From a checkpoint of a small transformer trained on Wikipedia.
Size: 9 layers, width 384, 6 heads of 64, MLP 2048 SwiGLU, vocabulary 8192, 32.8M parameters.
Architecture: RMSNorm before each block, no biases in attention or MLP, untied embeddings.
Training: a variant of Muon for these matrices, 298M tokens.
Each number is 128 + 32 x the weight over its row's rms, rounded and kept within 0 to 255. Layers, rows and columns count from 0. Numbers have three digits each. The size before them is the row's rms in percent of the matrix's.

# layer 4 MLP down, 384x2048, rms 0.0878, rows 0-213, columns 1664-1727
102:144127111122093062083077119070116116116176070105132140166069127096099121107157160132128074126096134130120105183128130118060110075115081140168171131150114137124101117152148087049172151098099124
099:221177165108104128179106091128114080061096090102114118123187082147126081126084170094190114114152053188104075195088172113106162165055111172079105150080183178167166128143142079113207143149121139
101:121077119098128129114107135136111164120138093106143147088102117161152162098138083109173121120062126141123126062124127103085111133129159111163154070140116176083099066113164087160066096067070145
100:110161130170107094138131094171143139155071170075150111144100101148129092057122134141163127142158099093163120144182136139139091109137113065131083089146061151091188108204114172156072152092145135
099:092095092135129104120114130167172188127149155128114155084073140122087130155154128048176145113151048095108145101144119148109047158128146075170137133169135091163114123097078123134175112064139173
101:133121133137131147100127068155137120116126181113142140138087129131142118191089150163125157133163076109149176146128179095146072127090151141180118111118132136180121122172111107160067170109099083
097:106145141142109166153165082202144071125134146151160175146130122175136119124097113116116147134100168097211141117083125136126105115169110142114055144136104052175059112119115158115147077170102114
101:166110161108123193127135151107125104089089113102075083111156149124076074124153101144088111130145070138144130163123150101084134078094065097139127200131173116121116082155087144156133034138060087
099:164126139128148093082131120129137197145133158193141049129183173099111073175161089118171104109189127116094097130049119096129140075190156116112069086085088182202109066065103169131199097142118129
100:095137089136087122131125129114105147159049141165109099088131113121136132122112087117091068170228094160131092126125140095113146171072105152114145125165090140139110199151145137155097066137172118
102:128074139132087178102121178100123143088096084104064100094142159081141140110051107093147110162124135150187137120130162217118094100146194140129120131220183102105130140164116084148172132114125086
098:192126114114075169106132137141132158092150064152168109122120121126135173059179088118150155084142106125086117165187101095173127177135185137134116087149120101176136094134174169044143127117124198
100:054164096123177078090161086164154130100162086134072163125137113105139157111110086148063158155149135135075116117132136140137146133150152118157082164087157182150167118139132118136171163097146169
098:146134112147153145112082103179131112091104170104116120071152077111101140145103157119124146122129168129149129099110145130176191172119171158084138192136108191109168098156122169113149163100095161
099:161124146144127103116166156150124174138101107106080124160112134099175126154110128135128094195118129171128111130108088113158178130122149098144074105145069045122144094160160129169147106166167147
099:132180147151153099155102140168093122133127083120200137123137118128168153156139074136075152151121115186172146137142120089116098186102065105119128093084100116084122174141100169176147168185176188
099:120136130100110111165185096162086108129141080072128103117123112152092103133082216118149125133114107146159129131088170217134106083143122091114140113132113121157117142070076117200135117116144103
098:092172134126075115140112105105146140163063083112121115162168144097144115133140121090094176144219132133115129086115088036096102155153176096099161153104165127168099103147110138168091115110145130
101:177124108143184137111159140140112114150161169149168143166139117125119137113148132097171094150163072087082128117163113160119119179099133116163138131139177082151132136139095105100137131098135168
102:158041184169190099134174154108116148117102169133132157157131106121161127091141089136115144094070078167133144141128093122018172138177195186131100144153135079094139103064133102196133131111129089
100:101104119107071179118083118116140131136150107135127131130163086159141119146180166176161145157224129078145131168111146133103142102154158131115103127135105102166127025093128138112106133162122104
101:166161087110103144125123146151092115130120107068131152113147123098128115096112156050105087114127174122112121071120122137184117079052068108117126157132156125103093082149130129109102184055035125
097:168154145106106135145136114194166105120105091127096144142151142062091120160145180142122120164116090115091135183094109156079100127142149125102114170122074150143079117122111123107135135141126126
100:093112096110110141116116054150158141149106090146130125137149114149089146147154136069148175113139189109085083118143056129138184167155059141107111136141155175118093074135069185141165132116133149
101:100125085141140172092097135146142152166101166071100128120183125088100080081116103087134159117111051118090111138116109140096135031174118143137104112105099138097085157142164105088110117146143149
103:147135097202168140094098209117105170106108155132130170129120117151137122102101137134178100150007150126146124141086152155104129131191033092105135132167125104076190117167071113121073163115181082
099:139135118148136136150150162130139151118163172145136167167154134063131116153175130173092134145149202087121117042126089143154155111116164128129155171127146139107124173140103125089138126149117133
097:136097131141093163138153121122107104194211124185063128174109118174124166133144149120119152115147100142190156191107118155112155158147109133069143127150137120102120134140119116096067194111153162
103:093121147140134142142095120099202142139121170124162139028096091146083068183146131129162152146138139130139135125090166151079148125135132132102155137125131146099117131161098180136117136077124106
101:089139147116156107206116132092097134137133129113132133142138124176114157084115152117114121120031140145112150124073122150170139123130149155109156164152113112178196154141089141099161152115129145
099:082094132127143172191116103169158141166160077114162072187153140137108162127126134093059113183164142123128147103090100147191107132180138153106104111162190135132118138082124115055158132125109152
101:098126123086145146100142142126079112154149135181157143225143102142121206112093146094153150121155185114093131080169119118106120089159103138185102128149146167176116070151111158144170092164148143
098:120171119181128119169171175122157139116137130178081124128169097166136133099162112109141153175120105092102144090108133168135075124152093148161129137098076112104115151133178097153122135156115128
103:076191102205113100116125082091158168135171163123097138165102113084077135091177106134105158078165105181133112146069171126129139121207112120139102158111108074074140118133123108097078079155104126
100:131054184110141139134155136163121169110102162136160164127157189067122149164071108106132085126213078142207114131126116137157141150067109086110132179135176150138116149096109119171155105089159191
096:172133072092124120118097147063160085088124092179109118062149140139132185128153075143146086144106149083096069111088189140093113146129154149138105098114111133120150144122110163089111141104153121
098:139131114162083074123121107080105167122127173128177094119106150151101049135134124166155091076134145198050114169105129121087157145058155128145132096164096161110147096082183138151150070157132195
100:100154133133111133107126168111121122145054125109110105149091101111086118153140192143133181113106121084112095150103157152117197145087161126139155131121154146109126177111113161093077091097109185
098:136144120159126106169111150127151130117114162142132147108128136124162119182099130157114141139112126077077105118167147128128174115113078101109116190113140131129122126197124123088086130145112137
100:119140066156255147193059171074082110097134114093168136110089115130111172123177086159140122049133082144172167179151122107138096105063115134154158070147180141128106143131148110176087178117105167
100:091109141133151134093139157177119092159127164145139111152163160150162140180120146155177079157111147127094160127101150067173125142142123110126096110189182117085177137155143079168107025093097163
098:137134119181112170098107110138192150105143116046103096123163133123078110164126137154107147126072138187177104138139109144101097083134135144146145161143155099157149121140095074114121101198126152
103:086095103146129146125177145144105149127086135088119106153160140094069136084134123094143155106186145148152100158123175163131149157113132108109126164163147153148099160130094107161086157106121127
098:140077136090062182127113185164099156134161151149125142097115100135121141072173112109143124105177155144079145129147131173112101151144105084173114089138112098103151119115178169151173098098187112
099:102180094165151130104161144180134144153140140176144141122143116132135116135163088129145117158107107156108118147114218127095117080206147120109148105135115140153130104130113103107125119100130106
096:109168131087130135121118169135223129078156170124127091162107073184079176187107088151139165087161068165108093115136172077159144145156106155125154077127077096146125060174146134132176152192165075
101:110194168112080114141063082093121115143077094111144141161123185166141103135121087121193171119098179117104124058162161147141119077123100137061107103124150175150137182126140153138127158146140079
097:141112167147161102113169154168163131139114068117103174141146148123110147108080131105143119147091137180112119141163096099197163169109120148143205165117114158093155176204150062159181155132174167
102:067160158182116133127112111152198129114083129142129082107135121100111134082164130130106083133164137116111173161141145119108079071070081140170165137137111128169162154106161202115166159109155076
096:138151111148103110116135128138069083170152077029123083121173134147131136137164154126056204135076105084103105117131120087142179193096192085086124089095106157080140157167139136137140060138104180
098:140099066073146133150144137154152121092116145146155146073094099178145159128137092127158183115102084066161114147121175144118103110222130123158139133090150085122123140161140114110096109144139122
104:079140138108070158113148130138091112147094208157120146208136139115185169123122186198179086119140202149140150108087119147134141107149096138154142138109143145096139161163122154158086095094113116
101:173099092141130127119091144154146144162170139087138093078117108166121103144142159111143120131152108097155114194106185166192114137119173165155106113153153085153093153137137135135129126115159126
098:138075141105099169144100123133150095090088151130139156138147133121173089176174060112136166081124158144104114129111106098077063062156095171156071129114100132116110062109150064168141104113115171
100:139145157152146132166143119132106107099157118117090122112134049078098100115129149124093153084142130100088126100159079145111136159142091069156128120139114144137169125132094119128165159209121123
102:141202150075142087089095131127073092140105116143081127076109106149091089145124114138114097070143129135085137168133118121070153145110106130096214122112098155146113126136141156137143125101115131
097:136109138089157145100131143146135141053148099123129107194123091070165115162140166146102168077123124128147120052121113105123083158171146123095132104127176127198138105132146173164086069126141166
098:124122088119154116158103104140189122130095130107146114128134113143081090117062074160153160169098107162138153078121153091091107144067082115147133165122096113129089135142106147085170104109126133
097:161115118152113140145166148132141143110122103140145137219176079118165111142119160165103139081081111160098154112141152148155087093211124077153186121152155162137128128111156123111121098173139077
098:164096107111130130121164153109146135101131082094124142139070094101079114105122115184099139129106151130138133117106210094189142126115096080082083093122198136189151178121106145139145109125156116
096:170180165091136122153205108122094137173175183118091158100108183125151152138171074136141099124143159102121126104170152166139089164084150161136155128150081100150137136154142141118132117121124095
099:149070099156151137107151147098184122190153129127142108105089144153060138106117172105160117086115142125134143179086154165105111144089182055123104147173111139124045168151106166118152156078183094
100:119174137135057171156176157142171074096109168185088175103110101161144085107133130136085135153155194107097129141169168137129132166128126117074144124155167149109099166146169133157131095150119084
098:126148091120109180129127135143171096127100129158144158106115092124114088166105144148116108137109164150120119147132131121141091129170126188110142153163130135087094131157134147092112084150165122
099:100119139104127166120158122137148081112125087136150089115113139109148145115161068094112108105218171124130117161081153099101117158138157139160155117185154076054117064136101146110099192171156085
100:157115173134080082154159116136121151163135161139091143120151125160122173129131124117119175098105138112143143092080174141121105150160121112147081071111112137175138127050085090174144137117137119
101:102171105130127117114133121170114046083086154166086099102139138159096102138127133074158161069141180076120110085137147132139103083158152111143143136051067115137138143097142153153160078131064139
100:113168171111190070082161118120095074107071113128103147148071167121227142152158091137115091147145164159139126147122108152114131164116133103104143182128127076096103159109137111154144141110157118
098:079192116130115151112156127131196081107169139131157143186109109108132167139196170134131096145104112144115139146130136133162134123143109123118007115121101116137107125095201108081138139105188135
100:118138112128113136109128185176155223077110122151134144141145136147153156186154142120143130144122083187113144123143099146149132188149176102145088178128132163114173123141129115141107122152108103
100:124125120132085126188138157165140109153113102175101154130092135114160181133134068156147110128184122122089109142115105158155160173138080168147107200143134104133119148147080133081153187138113064
104:129146028172094108155059140098098094103148146154148191150169113088167121118100111156134142166112116182174129167105192151099078147128192051100127152094146147142180102164100197104137049120162105
102:164123104085131090091096139143105113129152127120163102121166134142136088119171112213138145069095143119202101099171159126186110178097168148097101123101077163179134110125088201169063116165131123
099:109099050159171093130170061077176081148147152108093072148133152075096131132113144091103192115099157168156140139156117130193148214072146139108151105137162126130113137174204128081090141192157117
106:118108110091104157155167124156162087061167131110112163113087052126099152084133135120132105146125090149137116146160074200106141168096143115151081110124158090129195204103115081114141099110180158
098:179152140106134151151168134102148112095127094129134178114099142128104084125139100114123141087085119114141132169112134107100108069087088106081157152151121138081073083095117166113118119143101118
102:189114140155154096090127061125103155145158091116146187091091140161131148113126144114121154065111136075084158107114120120136134126111094125098172113112131166114139152128122170141165123150126105
100:112139160112122164151087110158138160130121068115191078135140172098093117138112107115139122144120132099180109097128101135177101155122109111169116114118192167134122098136169100177166176153124126
099:163076056082103127121125111114167170163169069148133134091067070160135084153109092103141082123113132057085112156182103174163142131182153107067172108092124128185132117137157194145102161138140135
099:129169121169187152107142098105138129150076126168075127129116120160096090126136192126099114144098128112130142122176114064120148123080080088148120095170070104104134096134112129121159087152145093
098:139156183134119100128138179149106136162117144088106114093128106097103189107151119124156090104123047155140186141070070193099088116074088199093144127114119153183182155150095168118197111145122181
101:113120161151083100149142124147176178091112142091133115083163117130153137136141105128115152155097069117063143086145175121118100189109148134112187086088122138153164179164184096094103097053092102
100:066155096185160179125113117123107114133122139140149091133131088108120174153107079134130103116166165134197109120052105098109123151159099164117154192077118146074085154135152083152178145098183164
098:125108153088152150108178155118182175123201146139146124105117087144090151121068048130108118098056180101117147097118179108135159193139136107105144068150109101122146145175102093101106101130147125
097:151174118063076165116111092107173219126108109035167119114118144182116061069107178103166114107131094083138123124139157080107146121158076104134143136107098124112082061115083140183134163158114133
103:139157143105193136091143093100131095065083100123149153092085131102103141067100189107140179176142117133101128127115178137155099111103144148135104107105125082117136138094109168167128094124090113
096:103072149121182115120141105057127169151109114174149092156143144137110092131127158108143082120161110111117155116156152127122161137134152089101175173095130095103098143138114113134111099087106118
097:150146118112183131125155093127169111094132066135186154131199128162113093198141111147133161152140077073184130106162152131135095092115106091162117108085139112132133150184124064143125106098152136
099:134093143106079067099187140111199192171116132099105121092129084167079094149116144189051163109084132104139158138158139147147109104141142132104101083138153178134061117110081133090149139097084135
101:087140071115113119107120133103121155140108101099161110129139135137129151126164077101135096101135148165154122110114123203156072090138148143071113114149145165102119136148086134107141132184189110
100:112129078160071139161138151074203147135107155126119118069122157058098067156133092153156144135174196157075127142107137097165131133177108094154106148176090152192124139082118175215176160162131089
099:085153070130129168138033127071155075126136128137125104163118116107113101161166117183087110136111119185089139146158031116106150174146123141141156120086143150127151059177164163178129131107108151
099:111075163137078126152089127129133158116161166090102081099116134138096144099121100173127131104128142143083110092061130131236117149091111165092083116144139093175076121106172130156098115181147176
100:089176143119150113124109081133143089122090147125081091164152126119154164127095080094115173171098119146068128132089122128083142116114173139123167135139160123177120120156102077130130125133095152
098:127156154136134099112125087151118141097149173108102091117103166139152099079150136122146125178151104151102128114107170149107163147160089158159117168144124084067140133159156145165138095174092183
102:104193117167139114161156146115078170105111114089076100140149223105102143140121139128167067166096152116101152131109140119166074061147161129130182155090115118119152165107130152130183160099178168
100:151126105163193148118112159192138077111145177171102109153075077094127106053122191113117108115132128174155106191136112144112119166176097146129112169166109140108115179149098152138193079133168142
100:166133045137142127118195126139126138143063099088082137179131126147082155128099150116171112079135094152108150142098135167162174182143092134141205121126077104183103098129105135180099121111178149
098:121155116098127147081162135117132103108093141101109116092147108137129117111101175102183116117104154132093132215124121142162146124122093155162108183111163075131102126152079095098140186178077122
098:087111134104147162136114111091175171142157117167121150090145169185134115119100126185119093143112097141126119139073084130145095103124162080093163068149127136089093115156137055161109127091160067
102:195112168106119166155078098151173154156108134117124097130169148130095116082160162116072103117090095168125120136181085130115132083131108138123133137136115093085166147114218076103135115136171160
099:022070100155145141209154140103117201157110137144124184142122101117147156096126170111181118113168066107115086114113161100173134142108163153097164157151113131112141126155155120122114059157124121
098:106180116138144089118119127142165112097134127126108167030160103124101112153094152094101129117127084118108055142161140081099144101122163122111107143142191176152146115062126184132074093092085117
100:116115086064084076135134138135107167106082114115148119133125170138140176064164156141059142172107097117155125129076086164144137187101060128170108123128136142187138162152140098199132049165113119
100:139100106125087088130162146128129123125157182084102106143130141093066156121091070097191136188143079111103110160087170157124097127123148117069135177106156095139133114144113138121136151096087121
099:141099134086099160136115130193072149124148207109112126102114098154121118156155164168132117061098102089148179162097163090166162137102119125148062065073155159100147152081156139085066150064109170
102:119142163128196102110130104131136136111145151128127138202180117085175192179122095143128140139157144121150108124119138152090181125128107159148133138144098106147111126103154149140089094101070160
099:129103157152072129168124132100151104135116068161157129108104173173121095124133116145113156083108108128127147168133152142146073148076169180119138115113158178129154051100102103131137084134147129
101:162117094152151185041093113097072142062141130190066089156121127110165183138148185121149062110068104085153104065123160077196145144126111165143133121143072110163127098175094130080141103171136104
097:159194141143095116171105114143128154111167133117133108190127096138077177186060125091112045163120141129096083097086159106121044140130173114084149107123141127080091116117195169145148144171174162
097:112159142129152117101085082100106159142158108173158156143188106100107113115132090156102118151210117104151141146127158136137158147111128154117153123163169163168157148160093138184122161096127133
100:149152146064169069138118104122137089174167111108123096090098079147074092082174118109092112123207122138141146126200155176142156132215166199160126177167213190115138087153159165146121080118152179
100:114180112159139123157168139185108149107084098134166135106102136157067123154125124107123117078088125135115117175106159137216075136102129144127160154131133097044095154194157132123111130194124116
098:107191141140155184157120130117080067156101121164100096153110094159130125148133166115165098114133153053131110142179101165150159171089112194158092149122164068130143122119117061170166125149135151
102:077078124167080148173149150095123145112151109152134084099148135122107138102121110131154142172149111117093118145126194129114102127122126115139145134137153087164119098171166131100155108128159128
098:115193133114173134200095078081111165103134091168184166134150108090098135143082155135104168128099122065164123077155181062166169138122150098150143139174164124167090169089140071127102219151098149
100:117143114135120156178121126108162129107150123113079152094126090083140146056108143149087120131128158115210118102134169033111160120104158165124138120151034150095127084151152132106092171130050114
100:113167115188186136163213198154121162145150140058117208143120147088132093085138102150074095141135111133136105101150127051226124160190136123153125174135138176102118099097067135150101105095103127
098:132194176100107130158110173146171148132099125089151165073142153106116111086095125128143056147118128131122105172140108131151180130139076035105105097135089153126102128095125167183136128117109120
098:072088135121130103136143135159104147098198151117150163117108132123102093145146094074164137151082105141121125181082143097112083149142095139182069179145179121108130139156161119156089036092117145
103:185093151119104126127100149111182167098133162135053106095108103124143136113139100141181123155132136111099161125106082153030141149116127110132052113154123140123119075135096134119145097083126081
098:120105104155093146141177183169130110177086162118123138158110202050143165095120172086189149181079147116140124133149067066144121184149119095155103115198181174105131123117180080135159130158066135
100:132164122154070136107117076088118113083134128116113120094120126070113127155090089104123098136204139092046153172117179130151163146128128113070118146092148109109120123105146132147138177100148067
103:117139059089236117118148092179105084074142102182124140138097154068127170042124139111140143128108139200170165127135153133141117131128190137132155160123112106147143107124101141096140115056139124
098:115142091106106102127110209159061118110096103102091141126127119093100157127164146097208130167113173108140119110129132110111106133160159170181102139122116122183160111171094130151114150114116095
100:145123136059110141145134099123192099128188128129097183117115118091081132144093121161116129108193201099117104137114150163124146100128113149102134122130145126195110126108095104087153103090140158
101:088156122093153084077072104133122149142140131141132087137121182113108120211098085148141085103173208142117120103101067130148187131132108166176110126083159087170095092111137080132125088146164109
101:129087153141146103111126155120170114156127151129116120172142135153145120093127075112108147201112110112143165166149110136122103122116146113108141157164107167129148078133130110162115126133127138
101:152161074131149133144109103157126157133121061094155151060111135126178124170036086069142072130153099154125136173130110093166120094101051098152152131165093127117143162161114126156122172099143167
101:102125102098119129102141109118132114191135091074124133158138118199124179145128109140166096105139147130138132155182072106103111103139108138110135100126154122101149109135112130062165120103167177
101:152160124206184159221166120095131084167110055202163132127128172159130198122130142015089140156090148134105177076071165156159170134140131138134133160143043109181099147107189173145138149120174178
101:123189095143134098144164113145142077106137091119124114155139170171085149106158126141151143132106128121106086098139137133165131131141096085101128145092102110151134138138170187086150169141146175
100:121109080089076170112111137121071113127098095147130151168155146107151164141137099132154101123140117085110095123139169109104051168135132180075179120160147136066103126140144167108140108149081150
098:149177102103159150116162117058070089183118141145116098138108206132118150164131104119182213116110092116118119144115110103146149143177113110105117148165160114138153123111133156164122117107157169
098:098119117037195190150171138097125181142151121109078092122163083149145167074118093139138143115114143168192113135156086092074139169121145164104156131127063156158115140106116149160085135150143137
100:150105131122141124131158192133093110092130155135104137166064143132161135100086145130137102127115061153125125081166057115154171157192147047163143128177143141147109124134072077126092099114159164
097:120161153120176039133053093119131140178047094145160118125129135121115122102093190094154105094133160180103073192116110103098095118177104159158123152158084066147149091119137172127128167156095143
100:106183067105121102136139142095141104079116123119144085089107124140087067075177151187151164143121141083109117103058127177161116106160151205154141119118136140123142146129174114146073122152111129
098:067146096140139132127153091159169095197145177096103132160144139116135199104116102190175148116168133101106146132116100101099119223114088151160149130087110118113144167146170164129128156178121123
099:118094098101103101120142119182137049108139164123063083085099118135105163119134023096139122163120072121105132074166162102150160160134117101112108062044072181150132152095177113144148111117080074
101:122073140115072177093148155099107088089117123101121145072155125118084092069130135183140118104117155132104121126148041154136112076092140163097135149194072139106099138085149169101108202137132127
097:121133152124140141136145103061161086101169140190191098108125147110133127147168196156168124182178168087133095159154132132106104095178104174147134135114134138095133100154133165138150185091103099
103:143121152131078119114124136174145159091164094132152124152120132080142107118202153113141125063102096076181136131117138129129138139175109149157162165126156123050100149132118162158089173071152133
100:121089132189182119152123129117121109118119114084153160101134174160121087069177152155113182066142200095148104123111128157124085135085201138122112068167146136110138156105136156137093112102081063
097:100141103142123122160123143140090100135166062088062165142143141124145130116086135111151138112097114124131088154116127159156109154102194133102123088140213076136153173134161136098141123162093103
099:168133138122103107151090132104152154068165112165167105130151158143087088147144162047066142125142118100140124119094058096150102112155117139146105153131105107098139141173173082132125133184106136
100:152125102142109198175121093116174146100081142116163135075143083096128100124147103144103179091121150126117126105128060198115150124182142167117196130106116183153152125100122170118132144163159103
099:147146150142074157151115151109155127184117152152189153143138176092089166187091142118060103115140097147160094103112129168104096147115098141109121161114080140162130186095085132143116168078104147
098:132121107108168110118153112096198144126078147116123123078132132129082126102133127088148116126126106129101083100171132103175060150124150102107149124091132072086138169057136105165175129137149160
102:171126079126086105092129131107137155142084101129100150131087136156140087214091122096162135110165106162162154176173129111113066059080147147141080147089116129120154062170120078175115121127146157
095:105130100148116197168133148158089071100148090106135161172129100130132155113144133134172122146046143077128134107078103072210136105136174091101069139158137146163124099157175129117130138168125120
099:113150116109113102156149121123162163146101109087109120160091127124101151139103082125117101108148138157133208147149158174190145144136124133088146132101214087084135111105089149170153131155118123
098:157124138154156160158095119072191096149134122086094160125128116155076131172159114133119162121125162103110152124168118079128148172158146100137091146124155073136131123139164117077162174093098090
101:172123101172120131098088104039107172108108095178134087112096141177117085164133091182207134126170150137117146140111097163069155149107169086118127114099104098119125082139072183077099124136130116
100:113173160070110122181178131146135086096099114139067169157170104147146150167114127155136132141140119113121156114103181114119119172151137152106144103123200148135142102110135083173145086152098116
096:148131111149152090146183125101101126117130110127107140123143083096085124164119079088179105124130194097128120155086126107136126119087105120160166158110116154096120060131099179157165133164145142
099:201143102176161123165105152131155115171133163160112142086135127133050173065171102161083107138167086145176079171195109156149117111106144161085123128138160060084115134132124135133118110123098137
104:165119124120081110158092155147199124133154134188206129142143146139144145127157106186133208057125101093107098191127151148137141116154122104204136076176154116130119135168086133106147063098107108
099:142140142138143137113126156095182172132132092181167076129150090148114149146180110166131124160121139123089144081101151085094104105098131060076122109178152121086142152206166158116139125175122087
104:061124081121110149153045163148159116201077167094151161145177102153106061194101129144094137133073129102098058123078147159117109126161119174132122129155130151136190092063113134149115117076160143
102:198080141094104144123171121092147135177153183122136158148077157140098144116159143041130205172131080070117094210110115161129152131090159142162106101103126138191133107133122167130145193129120155
106:142144098100119134119100121134193162121172166113186108111139185194096099119104113107115194087130094139136085155158164172164096125154126153147104154186135095132163144173178159082107085122136147
103:151159139163058149121166050147118113155170197127168102112144146110096124160117183132160188110222152105115102143054120135115162170133180170142103149098155129102106170119134134111168117113093078
103:148125118153125152141155201074145082121151124166111114080119100099181142114112128106176165164160155134105145124164151207155159123143121119142155128109123160124152139108142123163157194072146097
104:108107178135133102137065083143052102107111117110117159105145172139116169131113027131121136117119136117171095134116107119165131116095146099087059097111101109137135172128160167131086070140180123
097:123194118101135117143119138084086163126137149116080112092140122125091084155138131105134094096161120114117145099160075127111103088180174134141157153150155120187101036114146162135116153097052130
098:172178135124147149081138158187123129180130135103074148093161100132129133192147121138174092172176093178083128204154130128117136114179098121135110199081162112073149156125221078136163102154194108
100:128151085128139092079092197137103198149115138125103127154117141154124070187105230081152114146141155140212110163173106110164128124141148117130135151040112155097106114136080104068173107112151114
098:129137120076109115094120095078148069091087094158138122132082146156120165140112142095126112141169103114198111161064145149124122137099122156099152170138127194082180120104088100173124149129138139
096:125070126143163135137121114121107129089148189133127113121148143131147159137121130139103110128151141177143177110095085087158075139115121122138066114165159156132090182101081130124175162202165139
095:121087158108107138126135111131173133091169066077135110126118117134131134091141075144159142143098112175106153105080113105165170113155152136151172118145114183129186072125135123163104173155131131
097:170095147133084147143159115084122143121102119098104144144146179120147134138168130197105105106097136122100132184083156082173068142116143154120101144145122152104144118090102128087125141087116118
098:164204142094128073141121160146107228119132129138126115135164149145127131155182115179145193140039113120105105121124115131126079127149108218139112100088101099145155236094131139067105117165064152
101:106091154126123079143103109169173150112130206081165165126180178144187064153109173127146147154121142089073176132081103139171119095104114146151193070087064143080108109118116096099155088117190091
099:163177138123119186141106059137126134094105138142132132108161107089140175108123148106090114168160125082137092125096122110118115105104062154111133091134124111152086102076084161168119124111159131
096:101109102090136107214140076112125137130192159127172145205117159183155146142134176120103123135125172140091067133124098092108174062148159084185109125109099151184113139179146106110132106131120130
096:075104161155089173143131166136143119152143134145106069118140088115138156127165152228140119169145145177112109092139124114111116084113124169175135129143101148164136066128128128120175122132137121
100:122142114110117118082129171153080144128067097140135138141149125139141116148080154118100118131145015135113116165159165102185119143110115216138106143091159148101143151091056160093070090145111093
100:125142151157072086174070115122143067119110156115138134070139059178156142140132078096166171162120187105148117161104125114139145183087133148155086102093166082080140104170177133067178129095099174
097:155109153166107122098098130195156097090154135159136113164152177164109111158127137152118112126139089138115140176127159123124061144124156135154134081140107135118166115081174096152146149131188138
102:092174142133162156133136144079100123160128107152092098097107155102098116107121059177109093133061125080113097158188086136137124109129122159152128135156148112166081085114073185224170158195130105
094:155113118085035168132077148143082135133116143116148111029093088081150119100125073094138152114143102113186132132080180118138137124057126144134104117068122123162169101142197169179160105172131126
099:136122096117133095097118158102077123143086129121184205109127110194099160128074128118139190124118152106098138154181189107116144105103110140125126114092099130119085138149181168112135083146113096
099:073089119141109176157077077097140139119148148181122162164118123106122104109184179094173108118106111157108130177176090107136177098155117149129162149112121080153154128144143117152115116113134182
097:051110122169133128134067131118153158114090120150125147138126191140115135099100135052107125122061123156141162101100147134118140140151139118181066086097163110121149103101113127090097134087127145
098:134101144145090188150114127100158099161140165140113094143089182078072160161110153095096099168109114127166135104111128165119087083112122126114103169186102149112073149093113058142130141129145138
102:134124060153100112076141131182131162140101164124125131175132091108156156098103076104119122149128147069182141161136105113134054125099106212105154170132075134105106138150119087106114146113146148
100:104113108169166089167148103116170162087107145156122144120077112126092090190101130070121110142124102125163152144138090105140122135160168139146115124120101102096091156118159157152125123146129112
101:106095188053079161118149156132113141135129154172107163162154150163136132147161146078105088184142155149168162135124146134079108139078148089157146124128144112134166184162086152120112106095090092
097:144155131162114104148144214075126148120122167179102170116111099083098139176103178076158179131090138096132127154143077110112063194141125099097120135056095177155159069103111146139196131116129120
099:098130138146108163158148104172156097079093159098137109126128169157091167159145108154121138140155151142109133066184082132112122155129156141168129175098161141163138064180058118137095144161147147
094:167090107139212133168113140137051107159122095170077167126108130074166081136128215133074126061176100086164114063105157110074120150173145134139104073183135113104175108081070114118080119155138176
099:171157147167119085149138165072149162111138161091092092158096128103147137131160095123104171145135111127069135083141167140113192126155134160182123093125140132145101153101132152181148064152103127
100:098133142149132114125174070169186119141128132167137150111147111134166129053166141173120146172115110188156117104142149205143155139109126073111103173124127169135127120063125104102147160145129127
104:111048093104148119158095106104114142167075129095092085077126153139103057189124112117161131131049097147126154217122126150115189119069091075103080123179142108119113202156147148081117133096078096
098:138138071109123130147156100198117091104140100068138170111145086137159019110087082161048080078160108097139134131192153104125151094137133147204179128087121090087114147115066143109051143194109110
102:133155161143179162143062120105067132116123150147148081107147093179096137053157169109079134139154121094180134081147097099033090092191095112123138115126201203107117112061059169138145164114121093
102:151141146074160137113193113123167097138081132078098161164134148184144142119143156185138121133149129143132164141181110091087092154131149168120111118145129156167103091162167113130077071140179152
099:143118119161125148087072145110071116111141125129159106200127067132111079111105139162102122122134061122112180106191134180112121118131166175131096107124095093108107167151074101118128129141090153
101:069115096143118103101082180147174150124130144138145134174177110062125080119147158134120116107173151096202147135114114127144122137058120109128100151093137124155137093141090079169085133115126160
098:082118084143145113110136149073127144116167099114074163114127154154117198106167111133135109065152131075179133116127137151088132160118098103103127134081128122140122155095098111133067156138169095
094:178124092113138138128126141131102123145149147169170149099145114155162182242113144150149101143086114198143154175074135129108114153139133098140088163069150103090046020116132132136164080146143167
097:093154128106123084123067111144159053117183077156139156143124144136114177103124106136098184143129179100103134154126128167156111143103156113084147159085104172159116080145128109141181105128092157
098:127119080160123185182139105188132149140080171097159167142128127097125139135151120162117137080093184155112085170152133122148125068162082090149108083117128126113150112131151145178131124065152114
100:140085183132123158098144130175128138130152140083172077152131129151144064178147172116108112156109154149116145130083140148173109144123161121113145167126180132146099114054129140157176162094124106
099:208123130162044092153101171129151097158168175132121124080116127063139121070101152092149131099077180117106104159180078175108137099148189109127164075129106159107112148134128121073133125136149153
099:144081142172131068149153151091196124176123116093039153081141133125132141078171109155150130070148170126142091135141158130106165147173115160138086109111114125096150142128119114144100066171168144
099:091111150080132134128096160121146130104069085089104093184155119157075134115131111123111169099139077136133137114129133137137105114137094116127094154109141142115092111159163126142124133126131149
100:140119068105104145124107116172181115137120109060142121127128152106074173126156058099015110146144114156095125123088084095166057118125157135150070134117231082159094135124076124155140160154150109
102:135203124121163172056164138162123126110163103107082158159012189114129149125140101139142108166116156093054139187109095083103144122085104189190115100173139201128110062147194154093116161165126136
100:166136126066163104179133100086104143142085114196142078158157136084119137126134215136124186124133143126166081173137144142133139151119094121153118135105084071110067147063098096070136061159116078
094:103104124121156141173106191137185137141150184093145126143156119111140093139110116112059088140074090109109108170124093113161113164106097119103112141096082176099118116178130133086193176124114081
104:127116135093016125126089172170141059111097159110195080123071135115124143199150088129112166137140147137100175112144192114210107087085124154133120096185106126114088116097145150158077145108168133
103:114107114101110082132130095089157175117094103103107092140170092139102137106108104145130173102146199119125124100052131177144127153150034125198117117157052135187123104138138129156144151139107158